config.toml
n_head = 4
n_kv_head = 4
vocab_size = 1646
activation = "relu"
norm_place = "pre"
bias = "all"
parallel_block = false
init_std_o = 0.00502
init_std_down = 0.00502
optimizer = "muon"
lr = 0.0112
schedule = "wsd"
decay_fraction = 0.758
dataset = "wikipedia_en"
Each number is 500 + 40 x the weight over its row's rms, rounded and kept within 0 to 999. Layers, rows and columns count from 0. Numbers have three digits each. The size before them is the row's rms in percent of the matrix's.

# up: layer 10 MLP up, 768x192, rms 0.224, rows 653-752, columns 0-63
# down: layer 10 MLP down (transposed), 768x192, rms 0.241, rows 653-752, columns 0-63
up653 100:485523551547484494471511469545452570520533504526557477474533495540503611550529482505449519473523441496464541526494491508498483474530463482561490543612519524485452509461487468508535525461521577
down653 097:484548523508442505568512509444400525511487494434491508569575466523438442515533455492516455489528565555499497529530469543579474522480492538460443506498483429499517484559544471561557509492458471
up654 105:517620531509523466465523540407470526525477542578502456519533522566548503500609549522449484436475521411519508494510465508473443598569410483589531532529519498448508524407404472479506509498585486
down654 101:468491535534470463467378501515522430452464466529490546576558522441497459544520558469497530551491463542455512531483520485500475510549522550521438536466524444599518475518531573517519594537530510
up655 105:494577543513444526486521488463427528509498547499492457469440522576502473492522524501427537567425468500481501446525555492490490469503492469502541511521483487439441457511540410454441559504457499
down655 105:488487466520461483487565556553502484512477581520478476586484504481460505502431464503467547582533506516437510554501587512445453512507524498477460466477516465495525488510500519555505555516482545
up656 094:440499563474408522458544517476535523522511510467467500545545512483489496490533478503466507576464472482518495491442465499524442538463520472506490509539530537590592524476519465533405531501543442
down656 095:499506547520486506513488549396480543477511526555498486416505504496389544513500518456561515441554520481547536500489447468486555474401544495509510547479508464507463525464571531485549485457498550
up657 102:482412551461550435445503551446582503504502499535491496475466486550598474589466363619489506547525501515481503469541491398464442413449499520454528459461489497523542533475522540553493540507541484
down657 094:533482503504474520442440460471390561456509581463510488499490432495543444474443575463486459464539496516492519508528559538484486488479511497527439505442567639497458466559453533517489554551487556
up658 096:525494521456616502507412514511471557484503506449488456503529518498471469502562540494557448557509460489457410482539496422477506541482466545465564495471536507540523485467485432547514472550515503
down658 096:494494436537468498471557551498569441544493539457431451551519460505561493427495475502508539508514523513492542495538414546398472460564511492488463516522471399557381457513506523425538574461472522
up659 103:492527557461429544464465477472505515502523507500530513506455447490490460503474492505503529454426539508443454529472529544472604503539508537437532540522471502543471498534593455501398528497548495
down659 095:509461612598585516467570427481508458580516543552481498561560495424504501486499533539531448489529488468414494495491475503531436457507445505434520400456444554497474514573518405430470484545488513
up660 097:425509522488418521446464480546513453500551465517505485484529458529457475410486467523469497454553445539517462423534489465469432473487544515472512482510532496507554523547479516422546462447480521
down660 101:536536509489528450533530533470582498500392504494488515468467508543460499586463539478499525562426549443463494500456523458524531509539468489492443493511506499505461482499505545514468499545536509
up661 099:469492427411504483478447499495400482476529501520461559544502519454531513468499529530521464427498454441533509465489533390536571486436494577483535512554444454484455460490529496434508571532560483
down661 098:519478507453497513512521471534573557511448563558451497493515493555519558568565507514452468468504543513490581490522500500457530435442448515482502510461526447504486454512521464554570479413438429
up662 096:505475452518460546563487517506509550528486414541552434510466549524471552510494558528460515450525430523509530506435533540512496522454538399443504409519520430525492459515498431475499505488435536
down662 098:476494494500524511446517511506423510542421549520483521483549459506586485465449465505496531516558521488442540478471487538471482561581529473503457465478423443538487464582484395562473475540475508
up663 095:423474530541472461483496450498502488449431517488461495540439462523477535470496506507426573540548632517530516449494573516490493474518533493471480576527537480505582476472474523489512512479478538
down663 099:533529512466507490523483498493500406548515519439507520439467435457510515445507504599488512546534508557515505491491458523536522565576451536460495539535503525559472535474526545447492488447534461
up664 118:465534492494481542486501485475490527551507531497491523501569443521531514523511534500460400524500534538441564458487512548463459583446513464518505506487531511591464450484546475552529457489518565
down664 142:474530506541559510503466586454529547587517563492533544427563474430547536459515496466520457500507484489449464503473453550528538547457451548539495426490496504506535539534541489486511503527520552
up665 108:472448525465489524461539558537463553514495492479479433457532494454533464507421529468499519513534487448454516459462460487488490477494461480518429503550497461528428570600514471495507518519533519
down665 108:504482500509542472444472536553502469456392400444505464538513524534474422471484570505572484420541545442515416521554505437544488496459513477488518472559472467558486476516478586518499525509504530
up666 097:464461577505442411456494502443492564528475586518520482473453533528547468537568492554504459560478474479581504501524519494479513465553535509473491624562452495464474489551534514419514436572498489
down666 091:538487510476482501465505490471459523485543536517517543514589444502548519569480507480516503498454482446594540483551522474521508520579410515495470517515551504555478542477428516533456500467530475
up667 100:528588477533486449478481452488558528554570490490459490400528538420448515473474512485485528489511528429515460432471497444433498489512516596517504559474497537512557557575596520534509519517577515
down667 103:462488542506462544440504475483483472458525499602468531482538439554524493553510492461481498533527485480450555510517527519509572474538458462505472521519529473515469430426491444495588538537505491
up668 090:475450520507459399464533549513536482495511519469533512537482496451485470553544536461532595517475415503534523547484508501578492500464500491520476387550521472534534481465468531524478520463510531
down668 095:528521543490500505490496495437496498477462555473515491531489570556523541498554455455450435510508482455543539563499513544501462509512487497491473555512492478418502500449532469456517505502496489
up669 097:484533454499439464463458524499625411538560539503510568494464512527506530565520488479489473524519509464480481538461492482486557517533626480518486514498479520533497461568429579603512501519495539
down669 099:520467479524464456536499494532457537409480473438514482487516515522513498447470500510501542441486563502508529631454519435558535586523568523502493532416534492492549499482483503479465555480498501
up670 105:481534526477521526430493530483515466537504480483570475483542531462459534658496428531508468543496498519502530493529469503554440483480447426471439559429492506495543423513496415460495530455529556
down670 107:475550535466517533553419498546473505477537405350487524475403446565468503500493486534526518527463521574494480536500485473502495499507453523560593560518494486422504535470554520424485447453520505
up671 103:566587515458424431496507512511475522515538570511455470431502568502526561404556435497476466485503453550547477447454545530485506441550540503530467462584464448583519493500536481468522469448514547
down671 104:473513492486453546509529486504474470502512518544522523511550431534531568530472595433474534485546475453553463479510520543485513519481529518546512521408475479498556475507488528493491520490460570
up672 095:525522565582490510499460476489433510455566534512470504510550513509437522462524484547484523507476530512510472473521608456572619508506458460501489436523431454531480472491472471568549479519521520
down672 103:528498446458485551490481541482553561464561516386510436533500513527427460532511534534548514508407457513565437493535553456475436498514594535537483478539531442541574495495554508554545518460496532
up673 093:479454459525464493499532524484474548503530509536459412500448527456476490524473519468502522475519542533498535479476488497410503500565481527540491470421387553509444481459515492581474536528444517
down673 105:519548462522500484545455556463460525508496445460479459445448517515502487507533572541548489453572513539538486473505541467516459476492483450434496477460456496478524489466508532443467471470516515
up674 105:497523529470482520474520512435454430526473498522483464441463441511557526452559500454564535525519518469535530476509495420524509515498576513455481512526485484533509507574466506534456489525487521
down674 100:547563548492511519451506468492473490515488519532436500511520485491531556488436534500476572524517520507504555444520567516492450517547511513516472459402553480589411500497580532464512474460523514
up675 101:362556500505492470591502510550444507554536517481495512520505522515461485499414505514552522509468490430521490501529493517507473475541505510564562458515528535530446430451437485579508625488507516
down675 098:494444447530551490454518473483468507576480539444532488443578413541505473507539535557487482455425567529505468481434503509544547486441498451531451527524443494537496509470539525517568508504500498
up676 102:481472477439601473520435514535513556507523513543462451480501461527564504457534464443477485541500504536455452513480486480486502620450534550539491510553434531487544529452472484488433463508514475
down676 100:500435473469556515535577477568517483472461519460473453462501462468419547507450434506512551421549473460499555444508490471543480416554499549486545516500498535543463543401501534479476444517531516
up677 115:442521534448526486448490450512508469506530500490563469500515512481513567515489512440471463477432492506475564487547474528432506503579539504513486442485471542454477515434505578495545486459528621
down677 112:455521483514563513526499469566522537480446512426516454540532416472521504516484529501487504532556471444510459515457457589408571510504474488438515475492521494450511474520593458365517441525483443
up678 097:445536472447515530476500534513493558497479548475433503488525466512486550565492504473496506539401478442476519460498484593529458590494423512445581425528540539459512449482517494542499524485515446
down678 101:499487436554540532511507420546485511427447502567489532499458493500505536500510447531503508505447457470509527434512530543533471532511535477490515514472509461447431476454583581517503517465492446
up679 101:450520452507420400576468533482475553511571497516450522491446528467523495535465466471512449535460480479517517481481466467451547480467479526437549578488511482547454466424442496501472490494438486
down679 094:559505523477546466472495488489514493534453480488424512514442486502610447465454513457495503465566505485498444397445493447499520419500497455523533463546442513406560558581495424508485465504469480
up680 096:476524481552461476525428446530468513470462521534517564488482510480482595555506540437484467464470522511473483462478482437576427497500427460458462447535556484482479570450479482513495490534549483
down680 100:485528541507451510452481440444469470510557480363511472469532490542505472471473502507523529546477522524408427473490501558531493548563460570506549484542497493507516460457527506522516482518473482
up681 093:554516585431464458561489539542481556544514486537475552457472479517518566490435556479523495484542499560436540505529478526530554523532454536505450432538514446426437471499466435565459451461496507
down681 095:494474495487375589524518500499527491496517534531510476544513540505443496482490410475477483477490450484538509483479527526447514582487461512554528512558467520563494493482482494485496474451528492
up682 094:574536515432509516466487499503448477526534434491549542452505476463492462511485462535519484570524493569481439478627433491520479571490506532545454528511540547491490385503494467482474456543515516
down682 098:509551500469488515497440538435471506507556507451533584519500476506527458484415475532422525505552524514442505455520524527530527514517494407463550451530542504493567484423458508444571459560476479
up683 103:470508546522456562497443505499439474429516433497467522518516559466489455502552484550529463451518552584539508533479554459536604460526517509509536562550587456454503485548503507445521543482506459
down683 101:505537525422521460520476562430522506554514477497512498455468481509473520471432522546496504516503447480415465521486418524511448557445451543484463422511497551524472423505518528552535531501485548
up684 093:487497564484466515547521506443471502413486483473466425508499493543504545538571531499538460491512497461481467510446497544488472462533422473548499465509391537453460560488480448539457536468495498
down684 095:446536537501551497554488458530494569505499558492566505559520478473484539447542485524451521455626553497452502496488505494489516559508544489483426456540438457523494575509545448505496523480467476
up685 100:484479498402451520522466471460524525469510485468496554598504564572460504586462517548544519516517478529494517504508575502512583594530534505565505450539481452506450459490495459478506490483499541
down685 096:506507566584553465566488564548493523483471504488485455525504521595562548483440425455453432541451412539527474548533515485559482499480516536481497526477463445478469466455538478486483523519516511
up686 095:514503495469528440486514510513394477511497519515499427501500537496536410527553471469483470490545508420452477408532415475502510559460502519517539559477415471503511490454642558522497487485480576
down686 102:529512451513431484506490518498500547473503502446545481520461518488508502515495541502468489532548500543447424486454507502567487473434473470506512494518557521494527452444606452514499437499485508
up687 105:491499541486500434527485418485507556465491485521488421488493493488537475453517525566436538475477481515472526495586492494513456565542445466526529506503449528522502524439493452520479548554540453
down687 102:495492527555502458472483482494505478494492499492467495522544551536490489463477409491475440537491480506569415459495531534534555451505516481520524519524526492396436542509446462578476524566472520
up688 088:451510524520507424486561504390514504464437567546450495533509480484535521521482459478470432438530493488494526489548508483479519471535493457507536490491513419495435458492504538529519502546498484
down688 084:454499563446554585479531541528496496491466464461462442511447509472506552510519494439484498471494544582523476553538571563504480564452529498491482514517485477479498550408472496533490496526502489
up689 101:513555489424498546521554517502448456474506492474512499510422477540494522503491497582487518541469519406525529570492481548526496522477537485485476502464509501490491500558464485481553523542482521
down689 098:552499535558456540507524498495418478520470427441493536491512472483455543434503528506415497552478541515567443526575494473500569430515510508544549589502464479531482523580480496473532536496416507
up690 107:526520525453525491496446433534531449495540508557456507481456519570529508514498521445524447550551527489424411441474495427465518466450558491534535494479465460503475564420568565503529527513476497
down690 104:441427584485454536562508550506482533503591543519460596500578424525467453487461552541483487531576532573456459484469482523534438461516494525588491524452459538533465462463527473454485455467524465
up691 091:486518518492445488495485464523547524474510429495508509541494514464505465515509523547497518580547458443520469488494460416473501495506534574477459527467519459481508487457514459469550412492457447
down691 092:513524511505471478490464471427517505521518590551564476579512451509454475466501505417517561438519500496519467506495493578542539536571497470479494417480494456496486546498443503484473546483505492
up692 101:389526500503529481482452495507545483504418478566416441592522477508539505538453551470528553520486603512464532531467501510514521514408495435498547452488517536475540479493485483501487479541549394
down692 103:553495518484586539499499495471477530530427492567447519525540431477484558530530527513530426475487435485486494514559556565544542434454438508494521570489474472450489476493451494480474496527512583
up693 103:494505503482522476526485494467532469593519494500525504445506496496512621542518452470480465450486485510518469495523467369529468493496534546489472524559461496527549493517462511565503549461549574
down693 101:539460504457465475481514513516483537472513516487469466480543505510426408554495534575553535520547416559493521533463472532500511495495447486484513539519431516472484578543539468483534410458471512
up694 104:504557559561468509460534500575429444582500455480492512475426522442565469525487447480555518425563468507436419479478497476535493500453415447492581522524530494502492577558572507452520461517458466
down694 105:521407498516485430596531468522497583562518483431493543488472493510575506549512562570507492482476483533537495492464474452498524455438518511477540447489547457505500505510542506521469402612522513
up695 102:505483524467508486502503519469506480489493505575449521536531452479482551522540519513430475475451554493472496422521494434507529514523503459427503484451539436448484520493522516563512553534538578
down695 099:466525461519522432491481505492493481516469469431497556436545562505569526524479539490482480426491554480502520471514515512469581571474448469479464572477498528508479550518560485499483522478564490
up696 107:494496531439517511532513461489535449567422458502455460537500559481486517465478459511501496588458491470489498474541495531511515479565521486505485501421485532565499473552483504449480533476448528
down696 102:431479503545486483480516511496515491578513487513484519522445585528477529544494453499493488520472472453545497543545434527494506483488495525486523505549482480483593486454603530487479488502518628
up697 097:467571428433525505524486568540513498554512550495538587510579514563542457540506528510498508479536517491467496441527525473461490537550557518472452455493574511451477517539494587594537442456522468
down697 094:507504491454485514499456535531531538456494441356486483506485453584436459496486500458506572506523443473508528544489457510520468578497503441524491444532529450484460505507523499491517542515498465
up698 087:473456533492483473476473454479569438460438524490526497529449517438508508581432499515491467504542474551572540503518436518453437475489492505554496500450470521495509482543476472557475515460509428
down698 095:487531489485421514443594501506506504500467512354429474502522580538545498426507494468567511460501451476495464452500429518546493476470483454499556465524466456529493504570474494508557480531469496
up699 102:491532449487478531515490523471445475420538427450492524497465487465513547469543532555531449584551526540522500477524500520469559488501579487512482534444424469450454556452539491546471524492534453
down699 091:551542501480539510409502475539506506473441485406511423557466548513532462523447504510505500446534502522456483469448466474538513552534428501478578495568546458477538480498495495533486525421451512
up700 107:494494504534500550500509546579431461444561459532448495518487557578442492442531423510470476569508562533499475403455453569524441541535499489497510442473503544538502437514479505516476483509499549
down700 108:496473520474554510459478490567460515458563482602524556447489574486506461415463460506495541486509552494488465464501580499451433523545524504562454539480508485532532474466504517523454515497499504
up701 103:538483511503407563492445496487543538591424534495510492455502467545508485501445569468520511565520455438494485417392422408471511448483512554523507511481468533444449568506487522526493500493473498
down701 097:509462455484502533463482447490455492521470436537512535453468395480563512517568515490509481504518498537522514495494452568495483448477526569511533530475517425564466560439489513519547475505532503
up702 100:429560488453413459450491589492482482477517471502503485521524445479482502478431510503535461527538557448499486489487503454502475545495498403516443556467511444558563435531488495490448500426583504
down702 109:469561506500473546527522522486414488481577468494623531537546592489532543483475503512488454462464521516537492542538531489442456516501527482522493546550509491483501435509497491462468450478535483
up703 096:437534536462483454525491448485415453430536513516416470516460487448470511454468475522538566528501438478536472589537489516441520489479522448570530475480529456520456479493513514515439485536530553
down703 096:512462519457545489528493520472512538474481487514496485475534485519488455497570491514484501493451506514553511518501464491456490527546467526565528491514395481499530452524450528487568521471502488
up704 096:477492460464444568513397498532411573496527417496548521522472464525481518539516478488586411505553530403444457488527525451508586488558564429534548497518531525523508465476466510516480473486473470
down704 090:499510486514498485537588510484496546521479401366541589465528496489435462452561522528464551488440525455454457484543480486485556529458499559534408459473431524525530503543511529450499489528544489
up705 097:528538575449484509506538446491507474570567487521498474512547560549511517582526499499463478441460554498452464475513496594538440501407586546477518479530509506466539443439517459488543478541551484
down705 093:539490509461458471569451544530451582481520518560482510499484500434552483513472511585495507526483471586544496502368479500534441482460512497473526522515446485480461550514452565506560497498469577
up706 105:507473499443523476493494465515463511528534490582484548427502530487455492438527559454511531498521446502482532480512497435585481498521463439578526466517522523535466450557553511508503514516538451
down706 099:494496511516533478537454433508527501447530474439514604504440526504452557509428558434551453499540521565457539484468487618523491532485524503484490465473463565528537428559449493509496458522526441
up707 099:530488546502512549506496522478541561457453540446566432473479575548509492434481440521387499510547459438477446490485580464531488491600487382515507513496503471515579494488499488434500497530464468
down707 096:500535434469504478491523472505502495489513514443504433561439462544441563505511475487550532486428502520479560551531542520524425473542506532472539566545458454544530458485464487531468556451479484
up708 102:431500458471452485519533485584485543542537507526464521470543534555538566454539519439441470482557488493467471530475500530527510493472458450521486477537460550477470494492512552485593533469469483
down708 098:492439479555439519534451506538478483483564557504529523495552501541492461466518529433483502525488465484547510460488530459472483503523498460491501533428489537537514521482518446541501521558592446
up709 092:519466557443517509494413485573473501442528533463483471452491494509528504468530434501499518565483546549484461461508553497592484571578535559564505458492458467531491506450551524565533458470499487
down709 094:550565433476484487470515503384547451542468439516532448455551507472489491505423537513504496492493555474491533537510483476535493515498517484494533504500533501441513559531538520517561533551472507
up710 098:481499541430479525538524565490407450537501464480453493530445467510465482461486437423461408504550423538578475487515511437549462503489527503453542501496396482538449605520488479463534476467495532
down710 105:497492522402526523509479505503536507590498515424448497504483465452530457514399478547487523532497556494511462484574553506434565542487481510470457517462494574479525535495547522532512514500554545
up711 102:482443407463473547486395559454506519534495480489444546488503507448505466497508507462517475485478463552444476511498537492528538540469453508451465474508578506464428467445485527444572508423513477
down711 105:505487552488485462479478525482446490472504424307553503559450462495570491480531580550484552526454531485545501448529515485524505488520454507514488503554522483547566479537517483553417498481565475
up712 102:466523404540533476495448465532436455455516418501424506484564573432520471533478479497495494527497385430458476407466488539527495565458551587499493481512587497490499517457487561513532519467531548
down712 098:454521436506501463469514490483467442545496483539525516486484484495520507492523490530560510567471512400481538510532507452466555534522496505500505514538523484459527519531442527442485431489451543
up713 100:493449491520518547451547457534512444551459534447488549596505475488573470486489437514500597486461524523583475476536482451526521458523551487528564532629496512474463480521500560515544558491541500
down713 096:454474459504500536498516476504539535496546432487587446567532501500595551441525573505476506545449496520491504520486522515558522562458504464529500588548618474532495501448477498525526542438556525
up714 105:452478547408471559510481512542505558531527488533474468545507437519465413484534467499507513479493442497454449543562426514583552509504560527507564497567484442535479500490519465518463481594580498
down714 097:485496491511536516504470468442489462517550486556587477491460573478598463571522499446509535623519496504443415415502520465517452557431459452466428545499465477508545533526463479475468507553558482
up715 103:498495472448510570550501488517495491542435472496494470503455459490457474462418519509547543562524474529446554533423541442508505502470484562512475548532487505530517449536477438488452501542514460
down715 095:541547489476504397482433558496456481492508515416472481484507466521470499497461572513516503446579474502504523510459523618508491510504569443463548494609462506510508407488529548490576472448559527
up716 112:564459493475434465505518488447464504517470479552449547479532541515536490501426474530472465459490527541452466532560496513531468529524521513467425419558477529528458591551492576493484578415583487
down716 110:498549548521454497515498502511487497510413568553482496462415513530496496545513539487472436454553446491527477452563415544531540435507508475476453576481492521475543472497403533539516459526468374
up717 095:502507497515406519452597532506447523399496463509471516565471458489474518432433510511566435510480556550517538555541463547457426478532515530522573495506504512433574496400449498549484520503505497
down717 088:504489444472515460518523506528481548499462530513503546470545527516474531571507453421526527555519436424468492530526547523527610483459482497474562423392477510489501474582489537500486456461502555
up718 099:484436529447445459544507481474538517491390522484501514412448469573531458474461504498485529529518527435507493473517461528421486472471523471512482517539458508473476453505499553548436504458522501
down718 092:503524518507471492515436498526523452447554431503538463463499460507479509510470528539477496481525499532457453535517488462530473494498444503526502549535538458484491563476454506506520508560528482
up719 103:478525561448476512440538449446497490476430492537521458429447565450387447468514522533497572542542470562499536505486515471508524501493505508515464515487476525519452479480520487502535522472543574
down719 103:524493496475525468510474534442527455480485507537510572527499419510532611504533521525498401515482535550578498578480468495495510452425486529483512550398526462508510520461471479485520525457526501
up720 101:531479529501469504470508459518527505506464578503476478577508475452525451483445469534482513471568474463478532472542455578497476475499503467505573523455507483504494586484469441485470465403481517
down720 097:480520473504529531500486438467513519481455593548429511529455512455584462479504536553467527504447569517479538524472526506533475542493451520504440499466507552526482415526513438515476506589557454
up721 099:556510487519455461422573373445480469493547476524519457466469508510474449466524484465517466518459490510466554581504444436491485456503529515507498521507501465492465482506464551524533468552428484
down721 092:425433542515478568523523507458521478492443534459446486531461486485492452473546442467505523467566487440438476479508483535436472471494499481464453541469474507448498540583524437457576517568556509
up722 103:492546516526557523466408452528520482549482524521510465477492546550587495527538481422480567537483499489516509547516476481572484492557448546468481512504418527491526493516521489497550570505540526
down722 097:492422483489471524373491543443469455466484540619514523538532506506518558522463507517494489494535471472499490494518514550459517517503504474573587553493458509443533520534498493506554517514507479
up723 095:512487452497457470508544553558538494465547563539524541469479554537473442491459452498516514505538478456486481604484482499497493513441446437458484513429510480518569496516437482484494517476465505
down723 090:452451474505498496494532513510487508488518448438514538477496572382458460407509490489449474523503575467526424495456551527534488449512492547490473413532466528502563486492483527485510483491523487
up724 096:422474525485450443496443559568522505486486517547477444542507506489434434529542560514485509600513470495486541541554524495532455460463505487539479502421444551521467497478463553498520524573512448
down724 099:558537477490554551481496532486483524482458489465575522489497508467556427408546471574492538475513501495480569467389531541480532489497501466517450427478456542516549497486468474466497554424447540
up725 099:494604474447475515491508540508475508501525402537464427474453508516523472485511488460532461547498520473414556480470521539496516513401553504485537487514477494457452518512519598474543533503522436
down725 094:510520482469482486486481527501510529553466481469499514474469542538455455483514510393490507516491448537526495508521492487420487523463514472497496444529514455532552498504537452491518469486423459
up726 104:454522528500522535515501507480472549465535540427468482438481470425556532494527505446457492473511450496496522428469544462532531488524392540518501524510491472465493538489500438444477541528490427
down726 105:492570468540469493515506471496498459546423545401552527575477494503513457441468469529456505516491461506468525439571499522467436557502503462508493513461507535519504530540469507465459448580495502
up727 102:522516545411476561477481483424504526448521527461471453479431523529490538469401520481385560463459508501489437497485459476570549541542533495469547445478503619521566509466488514470487529467526552
down727 099:445494557488464506476533434542492482482490509518485514453533540514520490465549516526426470538442489505536598501461504561524469492525520557433476413448483479436508493501602415527480461519550536
up728 106:534521491526437489435422524472492495502534443547480437464474480506551504466555429518449496491448530463484493569519464484475544536502553476502582532406509507356483589480492571492414448397524511
down728 103:474530549531474510475463454468420469457582549444522525522525504476455507584551536560521435491448478514548490506509435507511495540526404495449494560491486450479485462465463468503443451453505476
up729 094:528505445504487514459490433490517535568493481504485461489460513490569559449559414477501505520569486536412436498612448462479474415538447514495531532519471434512486488421537458498543514508571494
down729 093:487514512520525487491449577532443428462484529587500556453519511510472452534479509536470476527526529491528483502494472568472481512453505566431510499447439513434475496502490487468452528479464530
up730 098:495477549490520482455507458532419511492540534502425499544501503531558518484521495518465497507470544460496468491468475537472450562439478427474554421489523525514463494426531473554486417494549569
down730 098:396505425459577508524507503499481532539503478473537581500458547456464501545581438487462526433496531494473568550410504518386518535523520516445404478462518509514459434491533575548511496545527503
up731 104:488509529474455562496510459540427473433533512529529564581482557512512518617537459541544548517484469527499520493612483515525509571488539520502497428503548457499471507455497494462526566482463390
down731 101:525500511528477526565504476572562519531501459523496498470594454605528469480564523527502535530456467503527474481483471463496539406488518478554489561420523496487520422511488566505457508575511484
up732 102:416481511493492455470508469456455454483481483506535505505515466489535528425561476513436551488448535514480518498480488452558468433507467517502504511550467445462420601600458498515504506523527551
down732 101:515512511498485495512480544531530640470588509522512483475587498515507499542489489494467510484525516490551486516458449495532596480412490522509519440469545525472476483436506473557418517485505476
up733 100:488482462465495401496479505528525537540503467450505441469559472493514482501514442488527535523413483455564512538466556541503535507488480471538563505503496518517530459526549554528571536492468531
down733 099:547496491518491431445552516500478468518483444493451512518528557562543453541489513491453424529467546526450527484531479445457524455467551514563549514565459533449509491439565570512473431529465540
up734 100:500501546482518441491544486530476511514575513536531492515517473495457442527552526479431560520570503472465501404516528463511458548515468485469571544536522455466526521497484588467477519492493558
down734 093:508511510493463491455524430548538578511500611466469479541442489570405494612513496470509503487469448417516485508552517545543492515569469544570499497539394519483537589541471461450499470472547534
up735 091:429497558547511489515477510489516545508520533514541506569530527500526470389549516503506451523570563488493499484527457515512520436513452554571497470502548435514481480453473495532581503479505504
down735 087:506452466533488485457480455480486471553522415431493441432529485510442490586522570454500551475481459465524544510467482495492490538434515528530473459525452536441486421481487515470524523508531557
up736 096:563512505507489486453549477528524546511448468521463487547503447502525468481484508450527520546531479542546454514465506448506494504464539466473481518526528532518497477447360467520484533517476458
down736 098:522559516518551475513442465542524501507516586444488538492537517495548470496452502534496472481536488491527509481577475564523471519505500439472464511518500507455487499504528570486508454530435569
up737 101:493503514472545515462576488455515488473482445545495479532498468482545504489530462444441512554493509494440524488528510447546472477517515529542519547433515533559574499477436492514533563531468505
down737 097:528528493482541622463578422443474524455481491511526484512559492495527549477519383442549538532446450518486540535491481466465492507525496486499508491434504485542501584470490519546503467499449537
up738 094:474478526506514498521568532519525456487539542538432513454511392538492552550478522520416492481466573520550511464560552521476463516485545519470521455451531478469493447493544437543490431439530408
down738 089:502521537507423484443477482558530486577470491516521509524446525516429487554471495466451479501568485450472468466476454559514445547537534600520470501498438475439496523514488461525400483512484469
up739 106:505465514541482413458512415449538567511525514494545549541482492576474498516461530488470562559493464436473511504538541503506517538541442517482554472457461472498385468514578494488455473477495458
down739 106:479481515520590418502534502519493527485495487371476439509478467522533515559595491458563486450472516485453491553451517506587446513515531566535530501560500544482510483532484429376545471493432494
up740 091:485527526481512564458509504499472479559421502486547430472550456486602450536493430525510500504485563485473478494519494443436527564483514455505513481489443551487561457482471480507521565469479513
down740 093:504527564535512461518522536519497553500538519470486532493433487470463612460471517473505519497459453461525471560426474575443555530467503507405553531485531477517454526539428470492428545508550426
up741 107:433523494461490468481512547452507515450564538542504591546537524465470462546460523509560530479514505523492425499480556548453481486494499440434520442496462496483493407537458499561462510450482525
down741 111:542508490516447527487464442511559529579508515365492503492522471573460549432499485531473478477551486524441500574501468498509500537558416521526468487536540469520515404501444474513451432507474519
up742 086:518493498504499520465479482417513402469490596547498451441546523517483557487538479506417571472505578542451477506489558530484487447511478462523486619505451516561513478557557533468502549504533582
down742 082:464448445555526477574477472502400595530470460504514515470500518523500481515449502485542519562531501455550458502512496476513409496479523460481441554515487529465445524495468470454551522545508470
up743 099:470482528517509483525521466444484471546516485542397536457482406453510400501547507492553588424487446493450472453522547474459467573467515475559439470487478463554450544457477508539476533515502511
down743 096:486491480486569430483438504503503444510428484480556532523547485526546540494503476486554548573450469484495414454508597530496540457537498516498545544473488464487447564524460426483485461544512524
up744 107:447539534492495534514522489548475486476477500526485531503429424525490447499480470521527535489540499499498581479472452524541559485534489529451510453479495474478476483551459507531380491571599491
down744 106:472472511521497466544527487511429500480542507575456447495519492470466571467530434508481524530444499459531520594453501509480479491512442467514504506498524504480459560540504550482466532411503448
up745 092:486467471471458413434411506550511532429424490474466546532539497498484507561543467513446545491501464521525518555439487478543514576426508505444477474486517486477563506482439529524484447540488508
down745 100:540515522526491571478470524457512400500471571439512501415469513455496513453426572509482488489510552522474485467532536498486495488527528481472478466519464518426481504530563431513496534458499424
up746 098:489577467497453533474452549559427459526524497522496529490541511477539568473461567472498470488539505468526498528461427467564516464488531443542450520519532454572522442491541499522454433520503473
down746 097:443522475538484524472517551443471465502504574522477475486479510532466541521484507504517503527483494557485520515508497544554533438490502575465530453454534529532488532449551433518594519498497472
up747 090:482506510509460582501434521508539527446482496570445517470550588482540472458506530499452521574518538488506515545529518489506515484492498496456513530535479523527471485564492481503556517492532508
down747 093:505496531524476483536535555447517502555523482501513478533450504478571526518455544454502499491565511538582483476540486530521491519499442547469498390508484524518519495497520401457531508491507453
up748 098:492461497462481566455580543439512503422467564505503492523546546455487462548484444436496457504582499523466431482522477549482515548527444542545522423446457445535499495511474444469511472461524540
down748 102:461436492438549395419571521547503536463516490510501503533532497476506488505499465490487497531489551491475512517460575446483494469553491494469458455529448560480503430372518463509436472401513457
up749 092:541513504483539466512493528442548541549489520537477496467510483450414456549554526478507397516579460452523505525485450473498481488532487501470451510453476501555529490515529434486483524512504485
down749 097:480483544477482522509485579577485563471484568553450519400530506490519495504448489492512553472498444504450488477448495457506551575466542487530505517444528549543590455414464538437502456485495474
up750 105:473479505464478543439512491516541496413519470558523457480508428577481491550495540488397486490451448492452492482520480499526572558457495544417498521525508474566529474500489522492558498483467514
down750 102:511452520505530444469469550550562521489523447484509503541487519477512551488579457573512549438536556487527497520522482497519471528492503547551541517485507411448585523496521533543506470510525555
up751 098:486529475533510465467460518493452489485437542506513489514490558531546447520525486459528472461508519558464418541491545524527546547421454501531459533568427579477570499493515490444438535427446489
down751 098:506525493500462583518503474520401430544555427407516475540509477492553482501476472519532481587472503513478474549485462480474548492477491531440559467498487495506465527528488520527491520438499490
up752 098:451527481478547532513505497538496531468436473523481481515495485477451432486539498490505480515528489501473485428519585479577493549515561513517492508582523585505538552576483462504563533467524514
down752 104:529494494516544494534424502506519516509529468555484521436526461517512533425441441578540484493498509504486514405471533526475479466514570494435581450462491444543478577570397538466502469544516507